From a checkpoint of a small transformer trained on Wikipedia: 2.86M parameters, RMSNorm before each block.
Each number is 500 + 25 x the weight over its row's rms, rounded and kept within 0 to 999. Layers, rows and columns count from 0. Numbers have three digits each. The size before them is the row's rms in percent of the matrix's.

# layer 10 MLP up, 512x128, rms 0.257, rows 232-338, columns 0-63
101:513510522464509516504511469476519474543480505490516493511488481468503519494503517535492523496486471442542515472471479496456509479501492486470490511472481487514468472511486529507445471536478462
097:481524529495524524496478548504507519509501504451534533477518503476512510499515548504487506494528549488510475512516449505528499500490514502561533523494484518500517528508481470491503485506559530
098:492514493498436502496468540492507491468547491517516498524465517501493434471524514486526510516477561495455509443473490558492490498477479491513553439490524498525469463522549471490498469501518514
094:525494562488475509493447508484501467530517487468483519496508526474494499430493488536511526539481487491490474454550486496495505461525502551491506536515514483479458526491482486474512531525492528
095:471506474528504542511527535482512506500480478458477487491484499482507499523476510506479518583509464515452495485514488541516538496478511526528500474442513478509526504505517439486485496503499542
106:493530504462511503464512539524505526469495524457508503509476515543506514490453537510515493478489513488544534534513532480510499479489504518499497502473463467502468485493523517484519484500524490
090:501500503527495497522522517473522489526516502447546496536503462511503487465507486489516485495541498526484503520493507509516444498493478474434505498481454463481495501522498561506485456506500494
117:527506510457468502543560521469510515490495529485497470529488496493484498520510542489512535524518480515506535543502494485509566517499474463527499521507492486481482479479540500471527513517482509
105:498541515485509469511488517527495501549560492489490524521505461493511498471501517499496505519508491438528514541514495450522543481525494497494520527496451508534483494496506506496459506499511469
096:491470545471501489474477493490510524525484519490451483492522502517474518522505528468494503464550516514446503519488427504478498463519554525492444482507520494514472481455471491483503495502495460
107:480495446485515521481469520499534509499499480452503479481527522462443524524497498486505480489474523455467499507461477467477480514473495497480523512520498501473467542481455538449469513516505527
101:573512521486477496464478499478523515465510505484460491486463498490521551464529495503487493512465491505495503540546502503504507517510500522498493476500512520512530484527488525488512544459518484
099:491487472542525508498516518456483480487497477475528514513450469512487509503520526460510539513488494506544541514520517501516525544499514499475544501518507502482498482473506585492551506501470460
092:506499542497572554473511528482501465464527467507436497530538503496510520499494512467495511508526480487511496489486512512492526538519500486500544470514518494494486517488500477502493469538493529
098:471456498525456510483534494480502476509524511489470519519481508503490456532458519555477541566540526503509512508529510500493488467510481477513536491488475528469451516527514543487493487481496510
096:546499436489439499516438555463455488472514489504497520537496516480473460501501465479528493538484477509471482480495424475489492484482476521497503491512469476506477503477478464496481495502467501
096:498473527499516484474489468484508499492520509486524459475443479502489501477515488525509477582495489490453521504450551510486532503510471536465524474508491528520534508517487458506500512492498504
096:543498459545515527521499511528522531452484461436501478504538541484494498487464521503505483522509525495524534505522507519518490496506456497504471537514525460481491572515506478525520467490481469
104:468472528487526469482530489490509501513488568453495513487510497522509491545472509463485469472520496502468497554518496494461491491456477505509525500459523477520478497473467514512492522465507478
099:528465532457474478478525510449550507513490515512525521478520506456489453492525461513537496500533568490509494490531476511506475477528487482484519474507525489499486508510463525471479498492526459
093:525496502486504524494526508508551487456507483523509545480513490514498447526484532483491536516495513474504557483480535505513502491498491505492527531438462486513512478503522521527507492510549529
096:497505474526502515515520472469528495533480508539533503509533509522494458466531486507504513498474558578465470464513529495516500542482481489487478537528499522491492513544512472522476544481500517
104:503513523488525491458494515465509552512497438456537499476504467542543523489506483518517462499494518505485543505455487519494473508486530494477492492507462460474514504466484526496509484494501485
108:474507454502503521530503496495501447512488455454506479530502511498470460472462508521490470477483501564488540480512515489487511527531476483465514472516556549482490496499522520523500488495537528
104:542524537493524533513528515532544475488474476543499511493511544531472492476489502498512535489481510502466524454494525476543505509456516489473479515510495472529510504508510482500516518495524523
094:485470519475503524470564475537495438507470500536447516476493476511524499479516495524522459483497498481503521528536516508499507469504468501496518533502460503488434473481499502508515501469463497
102:497505467484466525502541499500516460526498489496558503500478483503489486500496481436525482510529434512489519450493496511483476509525472530454516470512525517516468579475461558502488502488451480
097:501460464533531500500521531480496499492498480452486492498547452486499494507540492520510498507501451460494558482555493534492502480550514494482486460553517488479468484516529517498489514484493524
104:549450487485493499543539469442528519499522512483504442514467514477506478505469472520503505483472469497532510476488447509488504516446492525477516502502532481502496523507441456497465488526482511
097:509463461474470457490495511519510514472518517495493514491539496479543507519504506459468445538521491462476493532580470516451505519479494460532524542493511534524520505510470506526532442491500474
097:488503516556488528497533495470508533485483466512485495534533515514529508535502548532519517508517526516527507482484476469470497513496512536448560422498496474520499534532428470452535468473557537
097:523475466522480510534480462475492486506507510516493528468493465495466525467492490516538498526506495449480463486561472508504480500513505469509474506470464511481480472527461459492448468482511517
089:505513465551536525516465552542495479461508518461483446507487487515455508519473501524488501505487480482504539487514492510498482472496477483454548506511482486563463510532480498501445545464514479
100:499509513436492536510521475517507530473515495494470503550472503492562486525494496525519485450507467513509476507514539472528549524490503485463513488528464453494525500522524519474463460468551517
106:512477527467464539485461510488528531504519510469476503470503522465500488498489448527526487490494477482502558518515464461545537476496511517486509538544525511504527503484507476413484486493537492
099:484551492500538528525522472492519547530489518473497516501557463469511481490507473495476501509531501469535547511490536519518496526494514493491493523479478514541488500548495516500497524451510489
097:501452488531509490522468526478473454528494499479478490497504473531496511467561521490483469468533517532508538541507458495468495495514515448493541513487486486494509519460510486469502503506515511
098:481497494504549454467539524513489525479518460494504499468509553500443497484499523457512532530507501546510518520507528477495477512494470454496500499504468487457504548472550518489503488507487504
106:501525486489539487539515521492547508485494525527469519423492461512485474511475499512473503470464544478533528486514492519519498484506506484489522548499485468506438518478454516453482536508457523
099:497505506537501506450498494480552508489510466492524492504534522498481499529473520477471465550525490474496511523470467604476467449490481496549495483504520533486502483483511520495488496518543496
101:475493479490490500478536518492523515524511522480577513487513488481484470486515465520459460524529511499512508480475533486496541505463455504542494537506508516532552515480485483468512498474502515
100:469481483489465482457509483456474482498519464532465515516461526509523462484518507504510459515458499515519471466490478457504531520510501500469486513537490498542457526510523549457451524472513487
107:547504524476527513505467517507507509523528472543489523480495539517495477470472531516487455546469486481482502516540465508501514519475533523503478496531467514507539508510493464515536520460538525
090:472539494512513492527517549478505502505522451547506488495473482555493462551494510527474516481515524464505520494473563478516472518489457501506515496512514446491493522493517494492499494504500468
091:483484473491445492525514523533526464522513518494513495510504486494508504505516507460499523492458531486498508508461520506487492499487498518508517521522486477504537487458497493462482499475500504
089:486519506480484519540553520505467498467476495475550491445490470524498503488509509518517527489498532488480501535482484526504518511483492498524498527504527483518499471497496494509512537483506540
098:478486497540526526517535517491527480493530491476502525523496525495493466462470527455475512491526539505531502515487488509523491543507442488491502564513508507503503502517506513506497499510464475
091:525509559485500506535522469497514462480522524491487528513480518482528480486524515537512492491497527480574448498487496486531513486461527566511491477501547498551468492499516447508508521484491522
098:494489473548531447515520506506521492476515477539492504498557514513456496485512486529537463513520516483555473556469537497531501469508473497461517497486489488518464518488526482462518527482460493
110:503462517538507477467515502540501441525502493479487505470535480476470493495492476462509481520474462484522523520494508486433521489469529491461549482476454499490491453488553529465528511543500503
109:488537509445461508495478481495509454488504481502497544520522498496458538522510521524458520520527511468473505483500481439540501454470485496516518547520527479492449481495531519500453518538521480
102:518475454472499526528505563496504511476523524522531519541509534503548488508485499506494530504481498525469540517513493494470522509517492507500523535489493482536513525482513471517516474465544530
101:488473471534482492477528507498514526505501494534548523478504524466540476493442505516473491488536520486502509472498486498459483503469510481449477518484500530508459497528483550494432454487501460
096:525535477479507507505524518497471479549513496494497452509520481483553446518480487461489551461529510533507467501495492522487514512493482523502475517547494507484462489470528540477520471465487504
100:478480444508449506472484523463505496487504486505495476524516472522509472506433474509507490490463505491499526493499511486534542543500526513468508520526491504479513526497545475520548452477536528
094:534500497465467459520459535483518534500543470458500523528540466518431505519508495493502512558530495530462539503510472489480558510504476466508505537517484483526519481514488504488532455528472489
087:521476528538444479506499532491494495458519498488501468531495517501465530527481478514506528541522492541530502511550480501467560497496504501483455502502528468519535486527505469529528487527517510
095:500503482485490523546460515528482462507520495484538519505525483479504517500492525498478486522526471508486506491523475528554489517511527516521541518448556480478473477493474462501500479464522549
098:514478513510514526498505493559494490474495487481511549518510498508511462504483512515468485486518493471471532524463448480522511494496517542538477514489430480471505521463513497484562496489496475
096:522458501495503510500494459499539522479478442524482522505500472495504508502475545497475538536500527465499477511513458501520510514489503504504506508493487508518440541509553517505523523476505525
104:495504492501534487484520503503488514495502482472514522487512495491500554487547514492509491507523513501480472517481450514501492489479513498529477501454460512486509499534476501466487529457523493
095:545465504506481508538519511486490518528510514506486469472513452476518505502441471464484508535512475423501519543546512502494501497510499489511520496494498522546525478530510478510451493508529511
100:488538533532512516510507520515500497511545504527493477446502466500506473509485494470525518548468500478465456513506541524506525497509509491524512480491524526497445467508536557514499496480449488
106:517475506515458544538499477511536485477489503499514496481494520530530512488511522500493487476512505455498492534534522491494472528519456488457480470520493464472515509527521567522491427511500499
106:454525503518500470484497491474516462547507528487497516461561534531508503488509485500503495517514502494517500509539513501509536494489501473505574475490483488489496553511455508505538498462476493
099:498542521538480533480533504516520480535521451472522502493528502507522471517501486499519528539482523478513490532466500501463566503494514460514539439508490528510540512480467539487503506490494492
104:512513505532492517496493477439509485488482517526500454501478513502518496484497500538545458500470495459557511512497461506521507465488511499506481511485517493522449481504464546505460471484495492
088:482476532489544460488482503523516490510530484491451501472491491527475513482506473512498521458489471499509487544510542525508532502491514500515503514452477483515498464527572484507488512489473479
103:501520500525514534519489477489489468525480526509505520469497490468547441505518488490535505488483479532513505525534501530464477452537448484483508489500503465506485511470480505460447466527497530
109:544512467527461469544498515462518488537551504473489560504479467468519455501505527516492501494487518535478529487523477510473471488556490494502520497545489521507446513493513499495485508505499502
104:537467472501487537542481484501568537526525482494501533482462476500470476501498503506514507489521477540494492512515527528530502515548526486505512476519493473481478527504543494494541484516488522
091:528456474490453494482558524531523525497502461452498501484470539497503516525527512518537533504501475467485530515519516498503518527492507491505507497461505528483490499466474525539437522490485477
096:541487499471501480528468541544538495474520513479515470474514512485462500504485461490471511481503496488472519535499520489536497480466521491520525478537477467520494497484502485506490481530541505
116:520503444558481485499514509489490521524503532516478528482458501505473549478491516469511508497494447506502525554511450505530508494523537510490506480497542499495496461460494500517480459486470478
110:507539532498493512481496487517477495511472505517551522489556457520444455496493478498515515531509477468536488507495534465491487502509530507498538519461489495486460462480534506474509526466508469
102:479502515487468488526452537456496489500535497466541515521479502535489514479510505529522495494463492520504501492458508470480525480516482481502482533482485528477488535506499512550428497484513525
098:479522427530507462525522512476500512524478489540479540491481471462460475493500476487448489498517514491490500472482490488531522508440509484515478570515462489543529497466464509519543445498520499
088:488517489489484515488513519535488530488484436474546536517494486492443531499546541471519498491528472494481533474500507530523485501469487513480485489537534477534499483483470487497475519500533475
103:510484452480528535473504562523476518443494501499531522444485475496492489508444475516474483495509497452507554519502515484517488509535467483519522500459536493481466539483501453485496503490505512
084:507484485517524531498501520472568490482462475498510520525461492527540536521516490455476499469470521476474518531506482503484482504459476515480496472493534467491505515526481467460481545459487525
101:522491495476506475476569483457511509499509507462542494502503516478504460497472516554487479522504487487501461483519533477574525480470535530485509492505481500461485476512532489481514513467502493
103:484496497478482556513477506496517503520558505537500511470511502491524469514505531513480521487520518516496527462501541503513512491472523484524473478502500459508466460528554482440474514523540527
101:524536497469487479540461487533483485514526510491485533484468535486502514466495541473498488472482515500511480547527474471508493506510526503530525487550532532497502487446494491484499518485531542
101:547459502493467463510461494498532519469531521467477493478458480520502486500488493512477525493530561460492470528550524507444479508518519503497506510520485523456474463506456497506525501491510511
094:500466504512516533487549444452516556486501524497498521483473512481460515536511536560539495433506541547541526512481548484482494538498497504509495487503506508491497494515475506502497512508502499
108:518498510463503506512513505533492552472507506479500488479494496461480527503487492519501526475486487473486510522486523508527480517483541513492504524456510461472552494479452473454534530505514526
096:479504487520508486550528504507504483482482449473499508471486504488488525521517486548535504543500550526484496503502530483506501492461491505511484558526502477516480473523459470495480508504475491
097:466465540499462498479486513509508504494555470476496531527505532517469514489478487516538525438489536530520502522502495467550508458506484498497450565501484467486478487498516544496493513480511482
102:488488531442499471500523525538491459541512484550515503490532529463509470456528470492522492492526521528500513514455529508518514492493492534540469463486530519534502518458463495474494498503472505
092:438489508468524483500441520508495472500531472501490501464535492484504458534490467523494510468505499498522541498527532479513497498506522526518505528532461467482471496524501507450448490470508496
112:526528493521506533512490490477529466480579556508498499465478495488491495471485505512488483526528480489492505470523517517563508469500507487477509524535486521494514473506524469491476506477537514
105:446476477540488517470459551477493500501503459483497492476448503534498555517536550519442520502464523472503498503516502500501479511476476487486530534513486463497462522515549479510503474488487493
097:500497496438519476494489495515482498527491519493556502510504459481556485493513537526528469501482468523540497524488496479479526521467532484502495533520474482499486492510470487504507521486513481
101:546450517473538534457506441521490527550546497501552520502505499519468534508496513520525518529517503534495489472480476472523563534511494511505501497492455489508489515527506533508464515504481531
098:442456463489562510535544497442516491520554484506506507492484474531481506478510503501503492509514513532497519466457472527505475487473524495561500498481493481500466479526472498485457501471508470
093:525466483481506506486461551498493507481504541508462485502542469467517515479491458521500496464456443490493479509499502484473525482522492512504523484462507528507485491517513502459507516470569508
094:494444514475454500506497558487510494521538440534525526517518487474489488514481474491489473487528491535520459505571490509492464495476461533479545573494523489504497558488500490505496488514476488
104:508516545518490519530489481528497512493488489429505482522517495532466534567469496507454524510526479478517508503485511537498486519525475485501538510480536472502458513531550508516450490537477528
101:491518482525530506482527498488468447495528478518477490482534499490507486532570537433498534437518539505494478496501501500508521512461502519449483463510511502507477493499519457485493461512545501
088:522499516537494465533489474487509452434493485486487500495481483502497507515523499540513518489511526554497496538507489521543448517467508486498505520501463499523473538478544473501523510439515521
103:504504498491453498532496435477442467479533512555511537545508476525489516516479441480479496496530458452481508470521521509515478484478494477518508533496496525508466480509512517496495493515497499
094:506517449563507488495528482486462466517513484500492495497534499466502500499555514484512502479497474460506478515516495564554496503461509520492543511492472477489491498507519483501532483551532504
092:538507510498504459502522528464511466536496448487497490507519486513497505506492531516496473475521564520517517541481473501455471502499492511513497442503530551489478482482519487491503488528486473
098:497481488488518557505486488510473500521504550542461509488498505466521516476512557500523498489501518445545531530497522491511483469489534447523474504489455508473466533506462524509454505527483495
100:523500494507493492504527488494510505526481492499553502485469451532471492452506542482500518497510503476495538507510524458498435474488520541494466484529537470539439483493520529479468489475557494
112:479498503492509512476494524494494491513521514439508520498475494540541523504508482496541466544523513502442489501453482463520479463469497544464461507536436518506451481518477473500502519497519505
105:461539479444481527494501502496507473505485500486473522496506490510458484512474464513493460520530496508508516475500519468485523498514515550489494523478499489538489550496470530491474488523497483
# layer 10 MLP down (transposed), 512x128, rms 0.243, rows 232-338, columns 0-63
110:526508520469483480474514498543506513481482505520492488494563486550467499483468491516459513523507519483529501522482467518484524479500490488509463488488489522515510487507552455505512539492559486
096:506477494482511521508509489499507501482514552498520527479490548480474516514491506559482527510484511517483472461480454541505491501504516522486527467491514526583514501500483533527463523535504511
099:467542523534516512509483542497494473489495475522484490538504553515509487523486509521519508543546524480479532524503497471470477498501522539463490513526453511531522478495513466507501507519481507
097:457523466517484506553456453430504484469511525476519527529537518512537485476532525504516469493498500450520502475518490457520460506462486520495525513462516525467516553520488481513528500504467488
096:486484506481509541520527489494533477516438505492514492528508481508483483489526478583510458486495521470493495534514520483506501459492498514536511541519487522490536521564526533497476533483487478
098:487499485510480472509508523496564481538484509515483449519513471487505506543507490521484500503489513507506515491487472507492477486488516494565523522512545519498462472476491486440571499513509499
096:483452519501501527535493496470474475506463503549486526527473515523474515505479537552498489558484501510436511510507484493487504483525511517501498506525471498497476496486476520520489501527478466
118:509468474552485537498540491438486516488489468523492511505515478492503551490507529517470483545514524515512537507490449485499544525500495494500479454489479507496499517505459507493438537480472463
113:460506479492508485494521460519440522469502485510510485491529512463490502448489535463494499544466515488535505478486501491541550499504555494505521485539523502480491508507513507510439579522501492
091:499466517490480470485462478484519497468514524485462452507493510504489519469507481509520490466521538529458535516504526498495514437541515462491502505524464506511529497526466526554526511479500513
108:472553477480503518485520488514453540513459538493466477517513519460518505493509475470530471474485500486466484514498553460467461496508497529502516448494517532498496543525517483483477539504504501
108:535506459530478451503489497506477511436528498532496496490474488496482518510537535525468514515479504475503502535446471495505480500456463531456530515486513512497508451532495504525489512510469499
099:485454504524474501506506538450532490500523494473513449509524540478508496519484513527485510509506469489503486534514509472474478535513526508531513475468504508461483515521487548521487534460519495
091:511493495499488515503515510538505520525506465469497481505495499531481548538478529535474455492500540478481494465474496500463454533486508507492504473490520490528468509464493505463488519494497560
093:494530487536482496519558485488468502539522535493495472493457534540533439490468498478494527511512505551539507497489502474534491492467513456501473516472525513489489517542500496503492472478508554
101:519507501509517506522519550488545481548520459464508524512486528505515459483498522506534517462495495480504454493480548471491502537457524457495485522492524519482475514466486501480472515532474548
100:491504514518501509503467518445467503482516535503498484554492510550523459491544460510530520496500488534539526536489500488509505448473466461487464490475481502496502507508489452493487502498520496
102:526472496486492508506488500511495496486528499539475482497509512536468474523522489499505527506479481502526479475484482470495458505477521521466498536510521489522471505509452475519531455529505496
110:500521520503505512539513506521547480465481520467487463494521468471468527513445531502533449514495461537542489550496479473460500526510487475493491496488458529513525488542534510502520501490485496
098:501473513521522498483507492473489550470475509511506493510502510487504503433524492483499437474507553493495500487532494488490523489513522508534508507492519508513525541509497483502482457504536449
100:486525509477475533473465479506492490482479490492499515515546484529482536484474494444494498489496462496515558460425482516500476530480498518532522522505503522517511487471491492513485511513485489
100:493500458468514499518466522493495492515538516537512568508498527494458515524513494507476487481474494453497508499514521480481528537507519524556530465494510505481511519535475490503502525537500501
106:509467490532501520505482458496492481504476460556519477511466515515499491490502483484498464465468487485503503490548534499486493496526497483504513474476508514512478429514492535498468511494492474
088:505506505461500518473502480480482563531450493490507491509522473506504516490528480477495547527503498490491507551536506493518485503598542500531476474518480489501511499488507492547528491527478492
112:518489510528497474486527506447508546510481524505493526487515479532502475504503507476483504460537544500520509545469518510507530511495487531454463519530506509448514493505503448454521510497526500
096:467513491516519467527477479480561505479433469495506514521504488493515498485481479491513503520535480492516512482490537516521495515468483479516537536528483533489492497455516449525506480518507516
100:494536511526505536561449497482481542478515483493485500503537492463513518539510534508493506487482486559517547498528505498518477477479511464496521507465487554539455468488473463449478554509488490
098:495478462506474508508476493510514489513428508531494500532451517547488482470515490524541518499478537539565448503501533513501505479484508502474507511505499572459510504497511495547466490492495513
101:506489509494485496508576476508477498540491576468514514497486527489483543557518507490524492505535491470496498505499506505488484497498499522528490490477506511453533512443477480491463484482536507
107:536470465565510449505516512498467474489466508531501519511524550515487487516502528462484493489482515444518475465494465552496471498468470469482479495503544525494481481538524485491540564476510469
093:512548524507475527535491476553500503509501506525486460522556484479488481505483476495476523486540525507481530518492509471506481511495477535546499503504510459552464505486462481512478478511522506
102:462522465499505495475485473495518467508519489482451495539478507484497516490498522489479472497539495491452504514561476483487446468497506490459543550528517497517486498500491478534507490472505485
090:449464526516526491516484483526477501483496485531470501501515496500497493523483469541513519520481512540505473552486541509528539531442506482508493529506492483461515486533539552484510467537528492
097:485484524514487491529492518461511549498495522519484508463458539532457535483504476477496542464480524498513513502511496502492507490488540542525529498485521507518517515494478516492489531538481491
110:535521503497476440520493497485524495492515437534497530484496518518466469490468521500501466470503483517498533511536511516472460476487471476476554481517484523484486498482522474547532517441476497
098:506516479527482480504496497531509487516488515536522498500526502535487507496465496440502485476514544475451498491508540521489487512450498522551507493492527500568525529526481485488544530489495450
101:523475452493507481492491491486464520498531528513488501559523487538495520553524461485469519491428500496543509460489471492492519523483488519525497504521563491515475480504450476517510497527527486
097:489512526492530519490517483480516472479498513533495480490495484494484530483507487446520500498553503529479508455519540449542506520488516542476484512489499512501571524444520493485481450474504487
096:468491460479523489495528492500468536452516510522477531514519479458460510513505471495519508484448475473474495461469508453516473502484500525501495484498519517495469467480515519476526525517525527
096:514496477483486486479496470480490519510509525521475457514508490483495513474471504508498522480486526553495541481534522526464480469513522508519514533524434512468461459488523489454492508540474525
104:467474483494473522513518486518523525491488504505476501476492485501478489507511498452523452517491488494497486485524476486452476500526511503485479491537475438510476489497524462447474516485438484
106:489531464476499465480486473485540492498486495490486461504498451492530502512510490497502493499483488476488485477468506518507507502496457490503547518547475492494467477483511566525504490491477505
113:522447493522515499478474568515557467477510527525486503500520504510473498491513470435537472482500447528514562493497543471470487526487521520455494514480511506483470504475506450508459498478507501
089:475505485480513520468519458467502488455517500541543514487493508492480479483518504489476504551493505519494468521489505499504453472452530477512505481501544488448537530450502515519538476488498467
099:528479489486496483523491456508495496472480520536500480482473491512497439490494487482450493488511555480545502481479521485522514477491513531501500481493516535499523500488470513483512549510516515
086:490473507552512485499531456498453505536494496498519472502565493507517487504522513514508482486512494525487478513474461524479494467509474478513458509510521502534506498490504478570478492492504438
084:516524546535471493560483475529470464504530529475505518549490523446516552501513505483489544501490506495470472494527495504478503490516531520468514494501507465529511493504480513485529489526512500
101:541500507533478531540534485503498545515471509545482490498514462521532495542488529520518456453485496474488480498496534499470519488480513485534539504491482501497507520568495515531460486471531489
113:472542463512497491540471501499497521439508466539470511511546500480521490509501455508537459498503503511480502512480488454482505520467503475462444481491507505426504487476507480525492533512476486
103:525501518481528535510505498488507489504504457542482480467463527488538480522505483483527518507501517497444468507519495504452509517496525488491511461492503524518526497490439516504455502467508494
096:498440508507502492461511556504475482481465496476479524499523476497513503530512497509527509508512506486486491507512497512495441503532498503506538472469459471530528488444479566486515525501514456
112:499509436472504487499528558490477499496468504548534538486535511509522534487519529490480498458449524553505502466493482484517533506490490529491517527489481459493528517487537520524523501468517521
102:487468488476521524494485463546478494535477501484487514526504498561528476518535471518505482518510503515467464487475504511487474547525504485505520517509543464491515506504452464503539473514523518
098:517556489515476491477545512504494473515453486532518451489574543474480494459494517488486460509490532552499498496490485492486485518519475482518476498516540504477523514513520477487506466522495463
096:483515518499517508539527568516467453495474503496486528511497513505496471517482501470487527535459472471490518499498539476505513493549526545504481504522530515511504477518459502499462563511529494
100:480509516505457472438489481494480504454479478484502489499513481458499457515451465437468502475521483539519530496498492505543491508512454486484508536489512466486540483481462546498481484545523506
092:436484466494504522480511527474528529521473457525496500521521469507504509509511466499526525487521531486513537498464484487498511489498492489505499510547521480515526480497500497518461531483543505
101:505543526502485542497526507487504486571460528511552476544509508539491471494443465496501521494465528483479487522487489503496549505545501513462503502526520507471499500524509481519495494544503511
109:485499541488497486550541472554476458449505540488474537523494502476507480479513466502558504497505529502499512519473475498478483518498489513541507496490445488470489493460503534522515486476522522
092:520532481482518510492494494472524495531469521494543520493515466527537471468537527513458479482490487521488502490486491512517509509501524494555501516541497505497514532492547472545510512487498529
106:487530533501448526483501467495463510516467520478543509464498519469493528516535519498539497495496481478517472496513448504501499511502484475476462509514495493520525471484465511508542483481494529
088:493482472496469517486468499461514490503564496541512493517525513514501493512470426455504480454507512483509492485564551454498489519509477487504502490497520535546501502541543535496479498480518509
090:512543454506530486532509512516452536526515480486507537520483532476474460499428475534472555551512489484454544476476508541511445482484518472546509518486478484484500466503471525509498506489502534
085:519486478445470440505488489475430530500489493469532502503508474511524433504504540514515465469490480540520488478497493485494524499505528493518525495519543510506460496495517466535506478494509461
104:462534520504488468504509517476510462471494466506483546481495549465503518495524456541501526488482521500496483515515487495484493444500534502501499473479479511514513496514495517508475507488479541
096:499473514545551497459512505528544489485461486512462458529491545479533510525510543486506525499536476487496487532484513523501572481552480497483532500472485503530497542531513515526517475497517508
102:505510520537503486501503482525484458463503534491471469464470490528508514495520523522449518504507495486484508491484478471479472500480511546497493504497457521522464460530470520498470520517493510
085:461505493498538509534502509488531477503511521493498530484455509497455498503495513499510543491510522505454549463457466530507475512463483531533470509507468500527523523470497511489478506474507511
102:518525512506488498554484490514515464474432489508449500496492496543487456494508511523519523478497483535534507471496519502511522495493470485461507513481526528521530499475502530525541522511509471
101:463428511516477487517509478493504460496507527531528572478485522503447498454528512477491497490501531494498496514490511542462484503491515488525496494504493528510512509503528544474483523489500494
106:484482479498488566522486452509515485502510510515478506489499504536499519489505486516506504475505534502484515485504507492521483517496505490488537487517479519522432479507504495517520507476497482
095:480524490476510422516503505508526489491574501512509530472526515489536487499527461471501487500483492494495513487472487536474544467502515487496481528531482487511503497498509490446503504538468499
100:465494420511522492485486490484488549536492527457485484494546492505514532516473492515461497515475514493481579541457515500518471506491494506467526487502507479461494499497544484513504529507485508
114:492503497470485530520486509470512498442506449483562462466525502529505456505525499506547471480467519482542497488501504511481498498525494500502496517494496485507508529478484518498481515534474494
103:458491515447455488493520515539491514515478473478474478497481522493522477517521546461524483505473489529459501482538517480487476487514545537555481503515502522511483472479484496508505517510517473
099:523529473487481504490516498492517544460512468512509505492535505482507442507494520510518450465466487453504484482482532513511509518474498494493508479494497455569508487447503546477513505486466507
095:530480485438460464504477477515555534512490480530490487519465504487503512522446523520518509519488493462462523524507470519456495508505523503491487483512525515486526494504521484483517486484515448
096:503554490492520480478477471490503538515504486482480456496491513495529559477509493459469488549512517467513494477511511500489490446503477491499527454517482523515548492445497501485471541509469551
087:494502502515508458467496486481463522494514496487484431502496493484452473478517496512507536469530470515500473468520492492525545516519462467534513527507486548468505501517494493489466526492545501
094:501453522520547494515471548454546480490470530522494496483555480495485472476489485496511439534507460475524448497479473479518523490494525489464487498484498501496509475508547517491517506490524487
104:497516517469481514500539510538493491461523493486533513491485466508514499468503483460528530501514501538491468471454535473509456560498468496532477448551527504476515545470471506479517487427518500
103:520468491473503480487487514538490537568509528489526511485497488503521458501556494502456485490528484539466483488508476477485499526544514502485492451502480468490467496490540546509498496519445453
110:528531478495517516467522510458501541483465504535472510507484487465536526551503522461500527506499471527518508526524507505480492508495489502486554520511504496473511490540493453514506479492532499
103:514498483524514522458489476469475478527497528520496539470494467513503475495476462480472479450484526465504487501458495507489506512518493472462482514453474472494488480474515530513514555534498508
097:530528493496508504538517514500499533541459512518506466471511529486518515495516447485506502529511498496514514498495470487511504510465513500474517517515488511510506501525547505501507470522511517
107:497485500477461511547553513490491484518475510469526475507529493511521513502488461523499480504535480500499507487520493483489490506481527474520470503473499530447516522544514519548536468489528530
099:538458462485510515487508458461457454527506530460487514486525507553478470473485477469507524495483490481494532486489501521503510462527496489539505517520509509489490481457485476446510496542520445
102:529527509468527490536489539520525522499514536501497523505474481474512494519535464483529504474517508477477486502477488500511494460484478493506476456504484488458450476517498492457487486527541512
094:454478499565524503494528494542460517480471493457507462485495478517473463474498498533492490497532482538555506467500519508503515511524508488466496506496507460505498486460564503502474503487520510
093:479486496440479520515490490476484522497489465471509497478484526488506487528501523500498500454495520539494535491486490472514568479491494471509515475513483501515453485479510482505437512549497488
116:502482483516480517442496477471505505532509467478451469486486488497508507487508474530502495533478507515451469451460469504487484492506511464489492514523508501513547458511497508497503509536505499
105:476529455500475460485473493505494502471457520492527502476467479518507529474492523485459487485499507516486509508468500498491509469531477485517503514486569477518516488519476544554482513476513523
096:495493490517489475513499467516534538521515477470475497499487486527482508488465518476502482520494530552515486505485518490538528512490528454528459482505549486458487491487531490508535487503492533
102:484484485519477506538521520493510481526507475514457490506502492468490444476528528468476484541511476516501495510514463490499445521422517508502518525477506510506515504483533506489481517485433540
108:468475512532510505552509482479481469526485501501487504504519520528536503518502468498509479478467513495483491452490527500521515533474525514476494470494502476469540542501439507510492531477500492
089:449513509513515521465490475534505552493481491507553494519498478491496452503505493437466524510490503507516464530496473554498518474525473523526516501531485490509500471466504450482478518492514497
095:451475443470503498496534554546510498482477449465558458499513460480468513484491510491502537481501506464508508513461488509514552544505490509532508517532500509523458492536480500496495507527488480
104:489490522500474525472453503543488489518501491514520501501495513517488476549478513483516499465477561529473478475512505520470539520529464506455525483523426454497444499484512488509528512557530497
098:510474539519522512451417529500481488512499533557514483495472528472429504482493520549518477468482484512517495504541504524513503497503513496491508478520487533492464460503465529518475508483521506
096:487506500447474515495527477476503502501490487474532485466458508479476540505467491495491540457536448514526525484542542469545496502537547505522492475481462480503519510564471531539504495492517477
104:521500510467455533526533498508536530467532528457489484509489470521503496520470512533503448548469530502492485474492504530478487498513506529480465513456448493507546514503447508512501479442523509
090:553453471489524473510481513483495498490480507499473486498502507487478545516451465499485514546453482498486522447470492504502523480475536465469474526478486472489462501499513477509540500483446451
092:517460516480484516512485483488487459523506489523519457500502485442536463484512501464508454507538487500520520537503498489454461475487484507504502493497513426502480487486488506461516513504481472
104:536503497495502505545505511479464531504489550451509490500460532455513512511503516470525511506483506501469518513461524490490545487529516523505530497487507530441538500514500483483513506471492496
089:512503538509493477511507502520505534505468477498477490450508498495520489504494497435505508469494491515520494476477496497544511509497507509488482552521507465544483489487529466501511507509551470
109:526506506501487498512534514494525484532500544497503491515451504510563556478527511518471503490529537468452508532523513465515450461540532504475497497516531465529455486543530472512538514494545504
109:480483485502490498481431522486475527500493507499524515459517481540551527514512486496486516536526478533505496471483500455493461475480505509522531509474464509528493503530441474499536539515477551